From a checkpoint of a small transformer trained on Wikipedia.
Size: 11 layers, width 256, 4 heads of 64, MLP 704 SwiGLU, vocabulary 2397, 10.3M parameters.
Each number is 128 + 32 x the weight over the matrix's rms, rounded and kept within 0 to 255. Layers, rows and columns count from 0.

# layer 7 MLP gate, 704x256, rms 0.0785, rows 69-103, columns 0-63
[[143 120 116 199 116 115 207 124 177  99 125 127 151 153  68 140 129 134 125 136 167 115 102 106 123 100 158 118  78  97 109 114 126 217 144 130 120 133  63 115 157  27 136 132 124 106  88 153  66  97  92  73  69 130  65 127 134 145 142 115 154 165 156 140]
 [115 137 113 121 105 154 122 152 105 129 119 108 127 128 155 129 171 175  98  81 123 194 126 163  95 123 146 155 167  93 143  91 179 160 130 124 133  97 157 111 133 186 152 185  83 175 111  84 165 129 123 106 128 151  93 112 164 100 169 119 112 139 129 107]
 [179 154 166 153 173 106 157 129  84 160 121 125 165  87 114 197 123 124  72 127 107 144 150 189 151 112 151 161 140 167 131 131 129 181  77 176 163 152  95 190 177 132 133 151 116 117 153 116 139 123 139 102  59 102 164 155  93 129  59 175 169 127 102  74]
 [143 158 133 145 163 147 143 130 125  59 145  49 126 126  74 150 161 134 151  85 141 127 117  62  89 122 172 154 125 120 140 139 135 169 127 143  99 144  89  73 183 151 115 114 110 111 115 110 122 103 154 116  82 158 166 123 121 196 107 150 113 181 135  77]
 [121 129 106 168  97 142 124  91 160 129 147 169 175 144 135 129  91 182 119 114 162 163 173 175 176 110 105  76 131  49 150 170 114  78 159 167 149  85 157 158 161 150 117 110 123 120 114 115 141 143 114 138 178 149 152  87 136 192 157 144 119 162  97 139]
 [168 118 116 238 109 164 142 191 152 188 128 125 149 110 142 112 172 122 108 106 135 147 151 134 185 140 150 176 169 115 123 136  67  74 131 128  30 118 129 175 143 153 143 129  55 134  87 196 129 169 159 177 105 160 127 125 133 113 192 104  90 139  97  50]
 [ 57 156 155 131  97 105 135 156  88 155 123 129  79 172 151 106 146  87 135  82 123 113 114  71 185  78 170 105 152 144  77  96 143 111 156  98 198  77 174  96 122 131  97 124 156 124 147  69 162 140 136 115 142 122 119 131 138 126 121  95 154 243 130 121]
 [113 100 176  81 120  89 108 159 114 166 132  63 138 119 126 155 162 114  94 191  67 127 142 129 107 162 105 119 181 104  93 152  92  90 183 123 136  87 156  43 140 146 137 149 135 117 133 155  79 113 140 172 177 149 109 148 115 141 148 166 119 122 109 138]
 [107 124 167 143 149 121 137  93  92 106 138 133  64  98 120 146 112 163 154 123  59 107  86 139 126  97 169 153  97 175 145 178 134 111  58 144 100 187 138 138 182 200  98  89  97 143 127 178 148 178 172 161 146 131 102 147 123 109 162 134  96 156 119 115]
 [ 68 145 116 119 186 135 186 132 131 185 124 109 152 146 115 102 129 124  96 129  85 122 121  55 162 135  94 200 115 134 141  89 117 134 183 149 132 169 177  72 115 117 109 118 142  96 151 142 173 154 147 118 144 109 142 164 187 142 143 132 141 169 150 154]
 [175 122 123  61 138 150 212 111 114 187 159 153 128 187 122 130 144 107 157 147  69 105 121 186  64 139 157 132 113 129 132 124 128  90 114  95 136 174 127 130 120 125 126 154 143 101  62 119 139 137 136 107 125  78 153 131 111 114 142  70 120 115 151 138]
 [ 93  89 137 121 166 163 160 140  90 104 140  78 147 130 163 168 102  82 160 109 133  89 115 177  73  79 108 131 124  98 155 137 116 131 167  92 107 157 164 126 112 156 122 114  94 162  87 126  99 112 171 158 112 139 151 123 110 125 147 177 112 180 153 157]
 [134 133 128 159 120 174 133  84 119  97 119 146  90 132 183 137 134 111 126 110 163 121 128 175 168 140 123 141 147 107 106 125 170 144 154 189  99 114  96 116 173 128 101 151 127  97 145 156 102 119 150  91 115 116 110  94 134 120  90  87 112 176 113 164]
 [136 171 113  86 131 104  75 120 147 100 129 122 153 172 127 125 132 148 133 101 113 154 147 147 144 143 151  77 124 144 123 139 115  98 142  99 143 133 113 157 176 148 145 136 129  95 119 126 154 123 154 132 110 101 117  92 139 168  90 122 114 132 134 121]
 [122 137 159 185 166 167 194 168 103 154 215 163 125  98 137 164 126 156 151 181 122 135 102 141 167  93 120 107 109 101 145 107 129 187 146  79 146  94  66 153 124 166 148 138 122 123  84  53  93 118  90 140 141 158 134  94 160 186 111 164 152 127  79 127]
 [157  81  88  58 174 131 139 122 133 151  96 105 116 134  93 109 154 107 101 110  91 136  71  86 182 126  64 179 120 136 140  86 128 107  24 105 134 145 116 159 163  96  86 107 146 201 105 122  84 113 199 145 142 107  84 144 109 125 156 183  89 144 167  55]
 [146 163  94 166 186 114 126  62 101 128 194 167 171 118 137 180 137 218 102 118 134  84 135  57 122 113 102 137 122 107 100 114  99 105 150 123 133 170  96 204 167 171 144  74 137 101  98  86 138  98  58  69  97 144 117 102 143 159  85 106 113 167 135 126]
 [137 141  93 146  71 130 137 120  90 126  97  38 118 171 104 140 128 143 126 125 130 115 112 105 153 109 144 125 153 182 183 128 117  58 159  61 124 105 153 108  85 124  32  73  94  68  90  62 117 119 105 143  80 112 136 172 120 121 148 134 160  94  86 103]
 [151 174 153 118 190 151 144 126  73  96 136 120  90 133 160  84 173 119 175  83 174  97 184 110 134 119  77  98 109 131 187 183  81 123 128 171 176 138 139 117  91 104 107 147 100 111 158 136 115 127 145  86  83 183 141 130 142 109 185 110 107 158 125 122]
 [136  83 163 127 134 114 153  97 137 112 168 122 139 138 157 173 150 121 104 100 140 139 146 112 126 116 183 143 117 146 141  86 116  88 146 170 176 124 140 143 151 167 108 131 131 150  91  98  99 116 114  99 118 168 146 130 126 119  71 177 114 157 105 133]
 [ 95  94 173 175 146  77  78  92 116 190 190  98 124  95 160 121  98 155 139 147 145 121 154 117 163 146 160  66 127 129 140 142  92 116 151 152 121  79 150 134 124 148 127 104  81  99 166 133 132 106  80 121  72  95  98 167 148 107 165 147 120 118  88 130]
 [ 59 107 167  84  51 163 127 124  75 216 136  97 126  40 120  46 139  78 144 158 218 142 144  91 130 191 149 148 132 101 143 120 103  89 111  74 132 157 122  85 144 104  94 167 120 139 206  71 144 114 123 116 137 182 149 150 103 197 143 118 172 141 198 135]
 [169 176 136  89 123 152 160 205 123 186 142 142 134 168  49 122  82 124 135  97 126 104 102 117 115 153 136 122  93 153 145  51  97  98  92  92  84 133  67  89  53 113 133 119 143 150 208  88 133 126 120 123 147 175 121 148 166  64 145 119 125 141 161 156]
 [165 156 159 125  71 144 106 155 164 204 132 149 101 101 127 134 105 160 145 102 109  83 120 119 157 130 108 146 123  90 109 131 141 153 127  69 142 100 111 167 224 120 170 117 160 121 109 107 111 161 100 119 127 182 114 125 136 113 153 184 173 111 114 171]
 [ 36 115 140 187 109 125 178 178 167 131 147 102 181 133 183 140 175 113 134 147 172 111 138  78 183 139 115 101  94 185  74 113 133 143 187 125 134 118 104 154 130 133 162 133  36  85 135 154 129 116 117 114 135 122 114 154 152 206  88 179 152 137 184 152]
 [ 82 133 155  96 158 164 197 122  74 151 141 112 116 112 177 108 112 103  99 127 129  72 130 155 155 133 109 159 160  83 186 117 154  99 160 149 141 117  91 146 104 126  77 103 136 158 128 155 104 133 150 147  52 160 130 151 145 138  91 109 112 184 138 130]
 [112 131 153 107 114 180 139 165  86 124 127  88 146  89  88 126 149 139 160 102 156 136 120  77 121 133  80 143  91 108 123 138 171 110  33 106  97  76 154  83 105  91  97 158 125 132 137 167 116  88 146  93  85  94 105  88 152 139  73 105 184 109  91 168]
 [128  80 102 124 136 118  92 206 107 145 125 172 151  53 139 195 191 137 162 178 184 162 141 158  88 113 109 115  98 101 175 121 122 116  75 111 179  47 140 121  75 126 161  86 181 160 143 100 147 101 116 168  52  81 172  81  58 149 171 149 130  87 105 138]
 [137  92 161 167 165 108 154 175 129  90 151 141 174 115  60 102 150 147 142 149 165 149 141 119 177  96 101  84 194 131  83 137 164 106 119 120 124 103 132 115 175 120 117 108 129 145 131  68 152 109 139 188 114 165 111 118 130 174 152 141 121 118 120 136]
 [179 147 129 137 160  89  67 164 125  81 181 179 167 143 163  66 151 114 122  83 146 128 128 134 139 120 136 127  73  77  68 128  90 110 133 138 154 113 109 129 145 132 103 131 130 121 157 140 121 149 133  60 176 149 131  87 119 138 163 133  92 114 176  58]
 [148  97 172  98 140  87 140 110 133 183  80 102 147 135  77 129  87 138 108 123 129  99 111 101 130  46  73 117 155 145 159 130 111 172  98 140 122 145  70 159 108 127 173 127 126 193  88 167 189 111 154 122 122 134  79 112 105 118 144 123 159 176 156 110]
 [103 122 213  98  87  81  82 176 111 115 132 155  90 115 111  72 155 108  96 209  93 155 107 116 145 116 174 171 169 126 134  88 133 119 125  99 144 113 102 133  88 128 128  59  58 125  96 143  79 208  61 117 112  75 106 103 149 122 160 115 155  88 107 144]
 [115  98 170 153 101 157 136 147 113 168  85 127 130 208 121 167 101 198 113 121 140  65 201  88 113  85  98  95 140 105 132 111 126  93  98 153 156 117  63 129 109 148  90 171 136 161 135 140 151 108 159 144 140 132 150 111 111  91 138 206 157 159  90  99]
 [111 102 143 124 139  86 110 179 115 160  74 144 154 189  53  50 192  89 124 127 112 159  98 122 165 146 143 136 117  75  90 146 146 124 156 108 111 150 132 175 166  97 165 109  57 123 115 171 121 149 103 170 114 163  98 169 151 139 136 134 189 124 132 182]
 [ 99 114 161 132 130  79 164 107  97 201 111 131  56  73 129 168 122 175 129 122 182 156 126 127 158 139 205 149 173  78  90 200  77  98 116 144 160 177 106 164 171 155 165  37 150 170 150 168 129 144 174 149 138 135  82 115 111 113 103 133 129 111 159 155]]
# layer 7 MLP up, 704x256, rms 0.0813, rows 69-103, columns 0-63
[[136 126  96 102 121 159 110 137 106  96 167 102 115 132 144 121  79  96 151 106  91 126 138 171  97 154 117 175 104 117 108 170  87 117 113 126 175 110 123 107 112 111 169 120  88 155 124 120 161 142 119 125 127 153 102 129  89  79 102  53 139 140  96 123]
 [148  56  96 107  96 153 153 170 197 110 199 150 132 129 120 170 117 114 161 130 144 130 102  88 122 126 163 112 147 148 121 137 133 164 101 180 135 136 108 144 138 122 173 121 131 116 107 190 148 123 156 113 143  95 168  98 134 173  73 144  98 125 182 193]
 [159  98 155 126 136 138  93 195 196 124 113 122  73 152 143 135 120 113 105 150  94 124 121 118  88 153 144  82 145 111 177 117 150 121 154 182 113 146  86 143  77 108  92 143 138 137  73 136 113 105 123 147 131 108 166 131 104 150 127  81 164 106 144 116]
 [112 113 180 118 146 131  96  71 112 217 127 128 157 154 124 140 109 206 105 128 114 173 110 101 141 102  90 136  89 150 152 174 219 120 127 153 108 145 136 129 116 130 124 166 121 143  98  94 155  92  40 162 121  52 114  96 132 114 100  72 115  96  77 165]
 [143  87 158 100 140  82 163 100 176 174  69 186  83 142 126 192 123  69 118 110 141 101 137 103  98 176 110 172 122 127 107 107 145 205 117 104 118  52 151 118 135 118 144 125 141 151  88 125 110 169 143  97 153 119 182 174  88 113 148 153 112 112 139 153]
 [ 96 157 167 151  46 155  85 130 174 146 111 145 124  95 111  86 170 103 123 113 165 136 143 114 137 119  93 152 108 165 153 156 119  88 183 153 185  90 142 134  77 137  81 178 120 178  77 100 171 171 140  86 144 151 119 143 149 150  66 127  57 131 103  98]
 [124 110  96 113  98 112 175 130 104  99 182 113 137  91  60  65  77 122 111 115 154 127 141 118 159 122  77 174 122  98 102 133 137  73 113 162 201 122 149  93 100 108  90 144 201 128 178 148  61  78 143 133 163 145 130 172 135 109 112 138 119 103 112 101]
 [164 129 173 175 186 159 125 165 117  99 114 131 176 116 183 133  92 133 105 177 133  98 126 178 145  79 142 157 149 169  89  98 129 121 138 128 125  73 100 155 164  81 161 152 111  82 163 150 138 116 166 160 110 113 145 169 114 142 102 134 108 170 167 122]
 [ 52 159 103  99 136 132 141 117 138 156 140 104 119 105  90 121  63 128 197  74 157 128 174 136 168 103 224 121 132  53 125 144 167  96 112 182 138 171 145 118 101 123  88 178 139  93 156  66  92  91 123 111 155 148 103 101 136 115 189 124  77 156 144 118]
 [122 142 161 113 150 137 126  78 105 138 184 135 109 130 163 129 137 131 106 137  61 138 133 129 160 117  93 191 146 134 175 142 144 175 168 121 144 165  78 103  82 115 120 130  96 162  97 164 153 120 163 102 122 138 132 125 211 135 158  82 147 173 120 158]
 [122 163  96  95 117 125  99 139 119 127  71 164 151 101  75 144 142 109 177 122 181 161 171 127 169 101 146 168  92 152  79  72  90 178 169 145 159 124  54 167  77  89 149 174 143 173 166 111 116 104 120 165 137 165  90 113 161 179  94 143 145 211  72 102]
 [140 122 177 161 103 134 156 123  91 141 137 135 133 153 102  93 147 105 187 145 126  77 183  99  84  94 118 167 170  81 118  98 181 109  96 155 126 135 205 164 144 172 172 164 170 140 147 117 130 119 111 172 121 114 169 148 139 170 123 134  91 112 134 123]
 [182 170 141 123  82  55 121 138 130  93  63 146 176 181 128 139 176 133 122 122 122 116 131 152 109 145 140  97 109  75 115 145 104 179 132 111 178 157 158 112 114 136  75 116 140 141 102  97  94 127  98 137 246 125 119 172 106 173 120  72 157 148 131 157]
 [168 112 187  95 148 144 144 126 169 167  94  93 118 115 112 119  79 106  96 145 128 142 135  95 192 146 138 164 130 160 111 112 190 131 124  65 128 107  37 102 171 132 141 129 169  65 110 132 137 175 153 155  86 115 143 157 107 149 138 111 142 119 171  88]
 [157 125 170 182  98 155 120 153 160 128 155  94  95 102 116  91 133 155  95 165 110 196 116 174 173 113 124 135 152 159 104 153  79 102  96 114 128 134 126 108 196  95  82  86 152 112 127 174 168 126 113  75 132 112 122 166 155 105 154 116  92 141  77 128]
 [128  94 106  87 184 194 133 116  78 101 135 138 189 193 130 130 172  96 138 132 134 148  60 136  79 136 112  95  93 140  82 209 128  98 119 116 135 130 146  71 105  97 135 119 122 164 159 157 111 147 102  86  86 131 148 111 103 171 148 125 146 117 119  97]
 [129  94 122 120 147 139 144 140 105 116 105 169  99 119 186 153 202 165 125 111  93 188 119 113 165 137 107  83  96 188  67  61  77 151 118 124  70 115 133 105 147 169 108 161 158 125 113 146 157 164  82 125 144 101 112  74  87 131  72 118 170 132 135 131]
 [145  91 102 128 157 148 170  95 157 180 165 100  88 140  79 121 128 123 140 136  87 109  94 101 149 131 117 125 172  52 112 137 130 125  85  87 129  71 114 100 164 150 149 156  85 117 116 156 130  55 125  95  86 132 107 151 173  80 185 131 157 130 113  96]
 [170 164 133 134  43  66 169 104 104 157 149 135 172 161 137 130 100  93 202 126 146 110 140 149 112  80 158 142 154 127  80  92 119 116 127 119 120 120 107 153 139 112 169 138  70 105  85 104 160 146  48 140 126 169 189  80 124 146  65 120 145 110 111 184]
 [170 143 142 118 112 103  86 160 110 127 145 100 118 132  92 129  85 136 127  99  89 109 111 127  99 116 160  94 119 137  94  92 171 131 144 125 118 134 112 115  98 138  83 139  45 114 190  97 138 147 129 147 117 102 138  62  73 130 124 150 133 116 118 157]
 [ 74 235 123 120  45  93 148 166  89 117  85 103 117 128  72 111 154 122 112 129 159 128 132 128  90 102 133 113 122 172  84 109 164 145  94 112 129 131 124 163 117 145 167 123 132 103 106 136 102 121 121 128 170 142 175 155 147 146  83 108 161  89 160 119]
 [100 153 155 191 125 113 165 131 153 128  90 149 145 177 135  96 171 120  46 132  91 105 166  63  58 129 144 130  87 160  86  91 116 151 147 118 152 128 166 138  81 125 133 175 109 111 174 213 106 123 117  89 122 173 136  94  72 142 129 130 150 162 164 137]
 [169 149  61 156 124 139 131  96 108 166 134 100  85 155  82 146 173 112 126 147 164 118 104 103 130 126 148 124  78 148  79 113 105 112  83  92  78 146 191 121 121  93 129 174 176 139 117  96 131 127 141 115 123 144  79 155 146 112 157 108  94 139 139  63]
 [ 75  83 145 152  87  79 158 208 129 161 106 165 134 150 180 132 144  93 151 151  96 100  74  85 188 163 152 119 134 142 182  92 139 126 132  76  92 120  74 151  77 130 136  68 166 114 122 122  63 117 145 101 103 170 174  75  78 186 168 115 146  88 140 105]
 [170 111 145  86 173 170 116 135 155 132  55 178 159 174  91 170 167 161 112 139 124 155  83 123 125 135 136 151 141  59 148 108 113 101 101 149 121 169  97 118 150 157 165 171 127 100 105 159  97 116 147 110 171 135 168 141  98 134 100 207 122 145  94 140]
 [127 171  98 136 143 102  86 149 153 134 101 154 112 118 109 164 110 135 124 128  76 141 104 140 100 103 168 108 134 156 122 130 187 142 137 159 114 126  80 135 115  85 147 121 109 204 144 108  90 134 156 175  74 156 163 152 156 118 146 145 142 118  69 128]
 [171 124 105 156 140 128 224 107 116 139 118 123 157 138 110 119 105 140 153 158 168 163 158  96 167  59  61 150 123 129 132 129  68 118 114  63 147 100 106 142 137 108 172  97 159 129 150 176  71 109 151 140 142 101  83  68 145 159 112 109 135  95 188  99]
 [122 199  76 128 113 150 120 161 111 123 106 193 129 106 157 106 140 115  55 137 169 151  68 129 131  95 118 154 170  67 220 139 118 150 124 141 120 121 162 160  76  88 106  63 126 104 141 102 115 171 134 211  86 151 134 155  90 170 138 108 112 160 118  51]
 [134  88 119 162 148 134 111  80 141  94  84  95 158 125 120  85  95 123 140 131  86 125 160 116 214 130 102 124  92 113 159 147 149 114 169 129 150 152 130  90 105 100  99 113 139 127 173 114 107 140 177 147 151 132 154 119 118 134 160 171 143 138 152  93]
 [ 95 168 120 106 152  89 185  99 106 116 160 123 162 162 112 196 100 168 150 156 120  90 130 148  74 184 117 145 187 114 139  89 100 113  83  88 145 147 171 117 142 148 101 118 116 112 137  79 103 166  93 115 145 116 128 119 100  84 133 139 143 129 161 147]
 [142 101 104 166 147 112 192 138 133 122 110 139 149 115  84 109 128 115 129  94  57 143 143 123  86 144 189  97 161 110  92 123 110 131  85 174 119 170 115 181 119 186 113 138 121 101 129 104  98 159 219  83 163 100 159 113 204 117 122 137 102 114 125 113]
 [111 146 112 145 102 137 181  70 120 106  38 105 141 134 132 122 123 129 181  77 150  79 148  75 165 133 161 119 132 184 115 126 106  69 168 128 125 126 107 143 111 123 154 173 182  63 120  73 155  74 122 157 100 152  71 139 123 155 159 121 117  95 137 187]
 [107 157 168 125 139 111 162  92 164 113 113  77 133 115 110  90  98 108  95 177 152 114 106 154 126 136 109 164 113 142 147 122 115 191 119 162 163 122 116 140 112 167 165 174 148 162 150 216 140  68 107 120  99 183 152 111 142 110  94 115 113 128 122 120]
 [138 152 179 153 105 118 169 128 109 149 136  98 150 102  78 152  68  89 122  93 161 181 182 149 126 163 118 170 161  73 157 134 154 138  89 128 121 118 104 173 136 100 179 160  61 117 148 151  76 104 163 155 131 139 171 131  33  82 104 123 104  94 132 120]
 [160  94  93 129  83  91 128 131 127  77 115 125 155 104 123 211 151 162 136 105  65 141 192 144 200 100 103 148  75 180 100 170  83 122  97  85  34 121 146  96 131 137 192 108  93 161 168 109 181 104  96 168 165 131 193  98 132 107 122 167 145  59  68 122]]
# layer 7 MLP down (transposed), 704x256, rms 0.0734, rows 69-103, columns 0-63
[[112 125 146 160 108 202 121 135  84 156 165 141 114 201 217 167 142 137 125  95 131 168 111 101  55 151 137  53 160 176 162 110  90 200 140 170 115  99 142 124 134 164 122 125  82 196  88  80 135 154  76 123 149  87 157 191 131 109 164 121 101 100  67 142]
 [104 171 118  83 117 130 146 128 148  98 105 149 123 132 118 139 134 126 161 200 149  89 159 104  89 131 131 132 154 117  89 150  63 147  88  65 124 144  97 138 171 135 124 131  90 121 143 213 126 137 104 107 162 114 125 164 122 141 115  67 109  49 102 108]
 [102  82 111 134 119  86  79 126 130 112 125 105  74 118 113 108  87 127 211 175 130 162 142 136 146  29  78 114 169 173 182  95 186  96 139  69 131 135 181 115 134 152 101 111 159 157 133 146  80 171 124 153 128 138 172 164  96  91 168 144  45 197  84 185]
 [126 155 199 131 141 135 151 157  75 108 112 106 200 115 155 142 134 121 106 128  63 167 178 183 165 135  81 102 159 134 144 180 186  94 113 103 100 108 111 137 146  89  88 150  80 119 186 112 142 150 137 146 194 179 158 150 182 136 147  92  64 136 170 131]
 [101 108 150 171 153 195 127 175 123 111  76 133 124  96  93 141  86 122 113  76 115 134  98 126 132 155 181 174  84 108  94  99 129  86 102 177 117 179 113 150 176 134 132 123 198 145 198 120  98 148 113 149 143 124 121 193 149 167 136  92 129 100  90 185]
 [ 99 182 120 125 156 139 112 106 180 128 172 118 123  96  77 140 128 142 147 149 134 125 110  62 143 132 125 139 158 135 151 102 145  80 123 101 116 155 119 124 165 111 179 137 194 103 135  71 116 191 107 144 131 137 123  78 150 131 143 170 143 140 156  88]
 [ 84 159 120 107 159 144 105 128 167 103 113 103 147 150  90 197 167 115  95 100 157 155 133 106 157 111  86 124 135  99 156 166 127 171 131 150 177 119 150 153 147 164  96 102 130 139  87 178 131 124 149 119 146 123 176  89 119 133 108 132  80  85 104  85]
 [103 125 168 147 133 109 171 142 155 131 171 126 186 144 133 122 124 122 173 127 171 163 152  69 149 152 154  98 214 163 143 143   0 141 129  99 199 145 121 209 167 125 105 170 121 132 130 236 114 170 116 104 117 115 157 162 159 106 143 142 135 109 109 119]
 [ 81 165 124  92 161 148  86 187  83 141 182 112 108  65 164 156 121 192 124 124  90 193 152 172 162 132 125  94  96 160  98 136  94 178 131 152 163  99 181  86 179 148 118 112 102  98 104 118 160 154 128 153  99 107 142  62 163 136  64 111 101 147 103 107]
 [104  73 157 101  97 135 139 109 179  85 140 136  80 109 104 166 197  71 207 180 136  62 143 143 142 155 141 124 141 141 139 131 139  76  87 114 109 138 117 165 153 162 146  92 158  98 148  72 129 151 107 132 103 115 193 102 107 145 167 145 117 114 128 133]
 [ 83 119 111 194  90 121 105 147 101 153 143 117  97 106 122  84 133 104 150 133 125 103 115 131 119  80 103 159 124 152 106 167 183 119 158 116 127 151 180 184 142  99  90 118 118  89 133 156 159  99 149 136  60 170 117 133 159 148 121 143 120 141 147 101]
 [ 95  72 133  77 166 127 128 138 111 154 183 105  90  72 136 162 117 108  67 163 142 177 120 100 111 134 122 151  83  60 104 147  75  89  59 159 103 157 100 118 146 109  73 124  83 143 208 201  97 124 174 144 121  88 155 161 120 169 107 144 125 127 164 133]
 [ 89 216  47  81 116 173 168 107 131  89 116 166  53 109 139 160 146 112 135 133 147 168 127 133 125 121 148 110 119  85 126  74  93 114 102 116 110 103  74 173 118 130  94  94 118  61 186  93 128  60 152 159  84 169 137  64 135  43 130 187 101  72 106 152]
 [111  94 122  86 133 121 119 147 127  71 174 133 132 170  83 116 116 114 160 130 107 144 135  81  90 117 119 135 138  91 102 133 159 134 136 130 176 139 137 112  99 131  98 111 134  95 131 133  45 182 119  88  83 122 176  98 126  69 106 166 106  65  80 117]
 [ 91 166 122 165 165 142 125 100 100 172 145 113 160 101  61 123 155 110 165 117 108 119 149 136 139  47  90 177 124 112 165 147  84 101 124  97 124 129 108  92  93  78 159 135 125 120  94  60 123 173 148  98 177 148 170 123 143 103 113 158 142  68 139 152]
 [123 136 124 117 108 124 121 146 108 121 114  98 126  68 183 114 112  96 181  99 117  82 155 137 155 105 137 108 152 127 142 153  96 165 108 153 124  90 154 202  54 110 144 120 126  91 114 127 116 163 126 119 169  88 106  97 146 154 147  86 173 132 120 132]
 [115  98  98  63 111 142  41 141 109  84 179 104  94  97 193 108 169 118 123 149 100 128 138  98 105  43 144  97  87 130  75  84 131 148 103 105  63 145 120 114 228 120  73 134 115 138 133 154 167  76 163 151 129  62 161  66 128 164 173 168  92 108 162 100]
 [151 105 114 113 164 148 151  98 173 205 145 109 129  89  63 105 135 163 147 139 141 109 167 165 140 133 136  94 145  95  83 126 164 180 126 150 123 107 181 152 147 134 149  88 110 132 114  99 112 189 130 113 138  94 149 106  96 137 109 106 133 160  88 147]
 [ 60  81  98 158 124 134  90 102 138 167 187 163 115 128 177 120 136 133 138 109 132  80  77 158 192  67 122 145 126 121 101  79 217 104 107 151 111 114 129 154 175 137 128 136 157 145 129 231 180 106 136  71 109 200 129 102 143 191 113 111  95 119 154 183]
 [152 111 106 148 131  91 131 139 156  92 135 144 134  91 134 152 108  78 110 170  67 143 154 133 101  87 142 152 122 121  90  98 143 157 184 133 159 115 165 128 103 171 157 128 156 103 143 127 116 151  51 135 127 122  90 139 142 128 118 147  99 118 122 176]
 [164 107 149 134  73 157 168 149 139 140 105 138 140 188 135 126  92  89 137 109 105 133 132 145 125 142 200 142 134 122  93 116 120 120 118 105 105 133 141 135  83 179  95 121 127 122 157 138 173 166 123 104  90 102 123 133 144 157 135 128 163 155  95 155]
 [126 124 172 119 129  96 106 124 115  84 162 109 161 168 148 129 184 107 145 145 144  98 124  98 255  79  65 148 143 165 125  92  95  80 137  48  75 142 116  85 143 173 144 128 139 132 206 115 148  51 134 172 137 126 212 166 136 155 122 120 110  77 148 119]
 [144  95 103 132  76  97  75 148 136  83  98  89 173 139  86 123 146  83 105  69 107 155 130 182  93 101 129  58 123  72 123  71 116 116 170 104 162 110 139 133 185 117 114  89 147 128 109 105 125 172 124  68 120 146 165 175 128 119 156 123 151 142 121  78]
 [154  89 126  71 115 118 212 119 138 181 135 146 136 106 119 149  87 142  95 127 153  83  85  86 148 115  58 105  56 135 118 124 185 212 135 121 106 147 151 171 143  88 155 120 117 182 202  99 177 112 136 151 125 204 184 114 134 122 181  91 112 202 101 129]
 [120  84 126 159 151 126 144 106  88  71 176 125 164 153 129 139 131 101 154 141 168 125 123 113  94 144 117 143 109 107 142  73 187 151 166 111 135  81  87 136 112 153 175 139 153 145 144 168 120 145 180 101 183 127 208 116 157 147  68  91 144 146  96 106]
 [187 142  65 111 127 125 109  96 110 173 171 190 104 119 132 147 117 142 175 160  61 115 175 117 131 196 125 163 115 105  83 189 189 119 151 115 181  94 143  85 180 149 118 124 103 182 100   4 149 190 129 120 131 116 189  66 126 120 124 178  96 130 113 156]
 [146 110 147 140  61 118 136 201 178 129 136 101 134 141  90 127 156 132 136 205 189 137 111 144 107  90 133 169 118 128 159 121 123 151 120 185  79  90 106  84 173 135 153 186 113 128  93 125  85 122 123 101 125 156  92 102 130 128  74  77 154 209 118 136]
 [107 118 160 113 133 105 119 117  92 105 150  78  92 117 103 170 128 131  98 133 131 105 125 136 123 158 161 135 183 183  93 157 100  87 168 145 108 167 149 145 152 140 132 138 148  85  83 143 130 137 110 127 151  74 145 142 158  87  90 132 180 179 109 121]
 [136 115 160 190 111 112 108 139 148 161 213 140 120 142 162 152 170 170  98  97  85 136 136 167 124 168 103 145  83  83  93 112 102 104 111 145 127  80 100 134 151 148 145  95 134 131 150 246 181 129 120  91 121 195  74  97  99 126 149  62 175 155  59 140]
 [119 132 137 165 105 165 118 117  86 152 143 104 109 105 101  86 189  89  91 119 148 130 161  85 150 141  96 154  69 152  63 180 106 132  81 140 153 152 158 113 124  91 108 110 123 114 110  56 173 134 146 150 131  97 110 114 148  80 119 172  99 169  77 131]
 [135 124 120 140  98 129 130 178 134 125  94  88 148 139 176 129 155 116 132 116  92 151  82 129 103 111 145  50 156 113 149 100 188 142 107 117 139 113 112 152  88 125 161  91  95 137  78 137  89 156 154 101  89 136 123 131 210 113  77 124 152 118 126 141]
 [ 78 127 146 132 119  74 143 148 187 123 167 167 168  75 122 154 118 140 149 112  96 105  82 107 131 144 140  88 115 143  96 140 164 166 152  87 115 136 142 165 111 181  70 124 167 118 185  87 132 140 136 168 101  77 125 113  90 169 103 138 108 162 172  89]
 [118  88 115 119 137 136 122 133 147 132 113  99 130 106 124 135 140 105 155  86  93 114  90 150 114 110 162 104  79 143  86 104 148 145 138 139 134 172  94 144  87 179 155 109 193 146 186  88  96 197 100 166 155 142 137  59 117 108 110 124  91 203 109 185]
 [183 155  84  97 116 109 109  82  89 122 104  75 163 101 140 114 131 102 102 108 171 172 141  84 140 131 167 167 132 189 112 116 117 185 132 189 118  94 122 125 150 138 158 160 124 104  86 128 109 116 173 113 122 133 127 136 192 143 102 150 165 138 152  93]
 [163 103 122 115 122  84 115 177 158 134 153  82 184 191 132 146 155 142  96 131 148 151 158 135 110  96 106 171 100 130 191 148 200 180 107 115 153 195 155 120 111 154 123 131 125 136 146 104 166  94 110 143 110 116 121 158 155  68 156 139 128 106 126 105]]